Part of a small language model's weights.
Size: 16 layers, 4 heads of 32, MLP 448 SwiGLU, vocabulary 16188, 9.96M parameters.
Each number is 128 + 32 x the weight over the matrix's rms, rounded and kept within 0 to 255. Layers, rows and columns count from 0. Numbers have three digits each.

# down: layer 6 MLP down (transposed), 448x160, rms 0.0653, rows 442-447, columns 80-159
# gate: layer 6 MLP gate, 448x160, rms 0.065, rows 443-447, columns 80-159
# up: layer 6 MLP up, 448x160, rms 0.0652, rows 443-447, columns 80-159
down442:088168099193154118098134141112107171142093158177132072164133074168078206053139157149103124205094144120088065152069081072142142141173178128115137082114155182130102119144160101152155155147127089084187119130087157078153067110172102139112090134
gate443:157072128150163137072139168140084074090115152124179135091106080140132134133127143192103176121091146124063073112113074179126134102105160120157118134150123180101072187127086107131100127114138122142128126117129198106127184126073146148185084108
up443:110063089138099139160119088086145171158120096132076117139134147079128168114168128175149080136140096148157121114122085112108127104129202139098148120105157060153084124142158122083123136131146120144097159112097148159140125162169095156129159109
down443:129212177050161102136103138152078180150144092157172145103126151143138122124144143072143120147144136134129136091152144109168142113080113131113156118096130095148173075095124165167220093096134124105160119095118144140086149097141110129104129147
gate444:105101153126113147082119133122143133119139134153105128125167170115164108119137151118114146106105160138095162161132130108164108158146124210157102163126163137153164080116151136156102148126094158150124077166118148191144172084136169149133092124
up444:180151161143156152157087175096177093121056152091139188169110169101146094147138148122184138075130156146102142128145189120134157136189092081101147133133139118169116159142148153153098129162075162098168108175115117065150113118065086201165168034
down444:173086142099063184145107098160131223116130109063165087127126115094158153138122113119135101071180149144175154113107131102106144169106207103094170137136157120106161121147132130174144141126117156116147105152152153122088177092160142081100148097
gate445:136148117070121126064121109150150101112136172180114181081147115111121118099122122159136199112113136086101151128103150141112117121127078092138098164144125118081152090152142131134096077174150139137159131063169137093155118090175097116134115112
up445:097137132114102119077159116136094203114082148104101125146137148081193152095154130161199139123134151168172116114137087113103077147093115104169116098134133113100192079146101134086144108107101132199151126146123151132172088170118071137099156176
down445:154109133074110122089189139079111110138121179107079141103139178095150104127207072140199160110188117114069078113080080143104098154129156147086157140137110152085145125119107135205070108105115171193072115098138172076157093116148086103057092093
gate446:135104157150095122107126088137096148160087104092090198150121113085175144132164201141127104106091180127134079123155095078175074184116150137138109091130163143146103103117148138163103177130105140188045110131146146117121144088075061136122114107
up446:152088138145180107078075083157113104099106146135140140118097060106121092142112109135139116171157109128156123105140073124128140087130176169127058102100142138134120133139136100188096180037163090127119215173132107148095133101155063108138174085
down446:165161146080102144166082187151169163127148139118087168143154111169218135106193137125159145092094104175091102130096167157178189154160094153173124126124117159147062111169118142163150113168113172076118132136171156122115129122119138187148120111
gate447:098133114136158118128124080084151162092126069150108146135142116153152166128104098054145120171106160166159153103121161147082122113127189062146085168108132146161100143091149087102082042070084112155156148189096091116188093081191121150089170122
up447:124170061102094173177135136128178169104163120097161164109137120127088113140130098071130093147122134109146161129146131164128162177213114116115106140099067091167155113141076104112122102141100194119159139115126149166137118152177115071097132106
down447:065087118131137103131119144098172077139107089176084028126174108162113123089105187118057110116167120157177121114102190136140144116091134123153127197103104160101116155091173123090155142127089117109174162182144124111134111136095116156155084099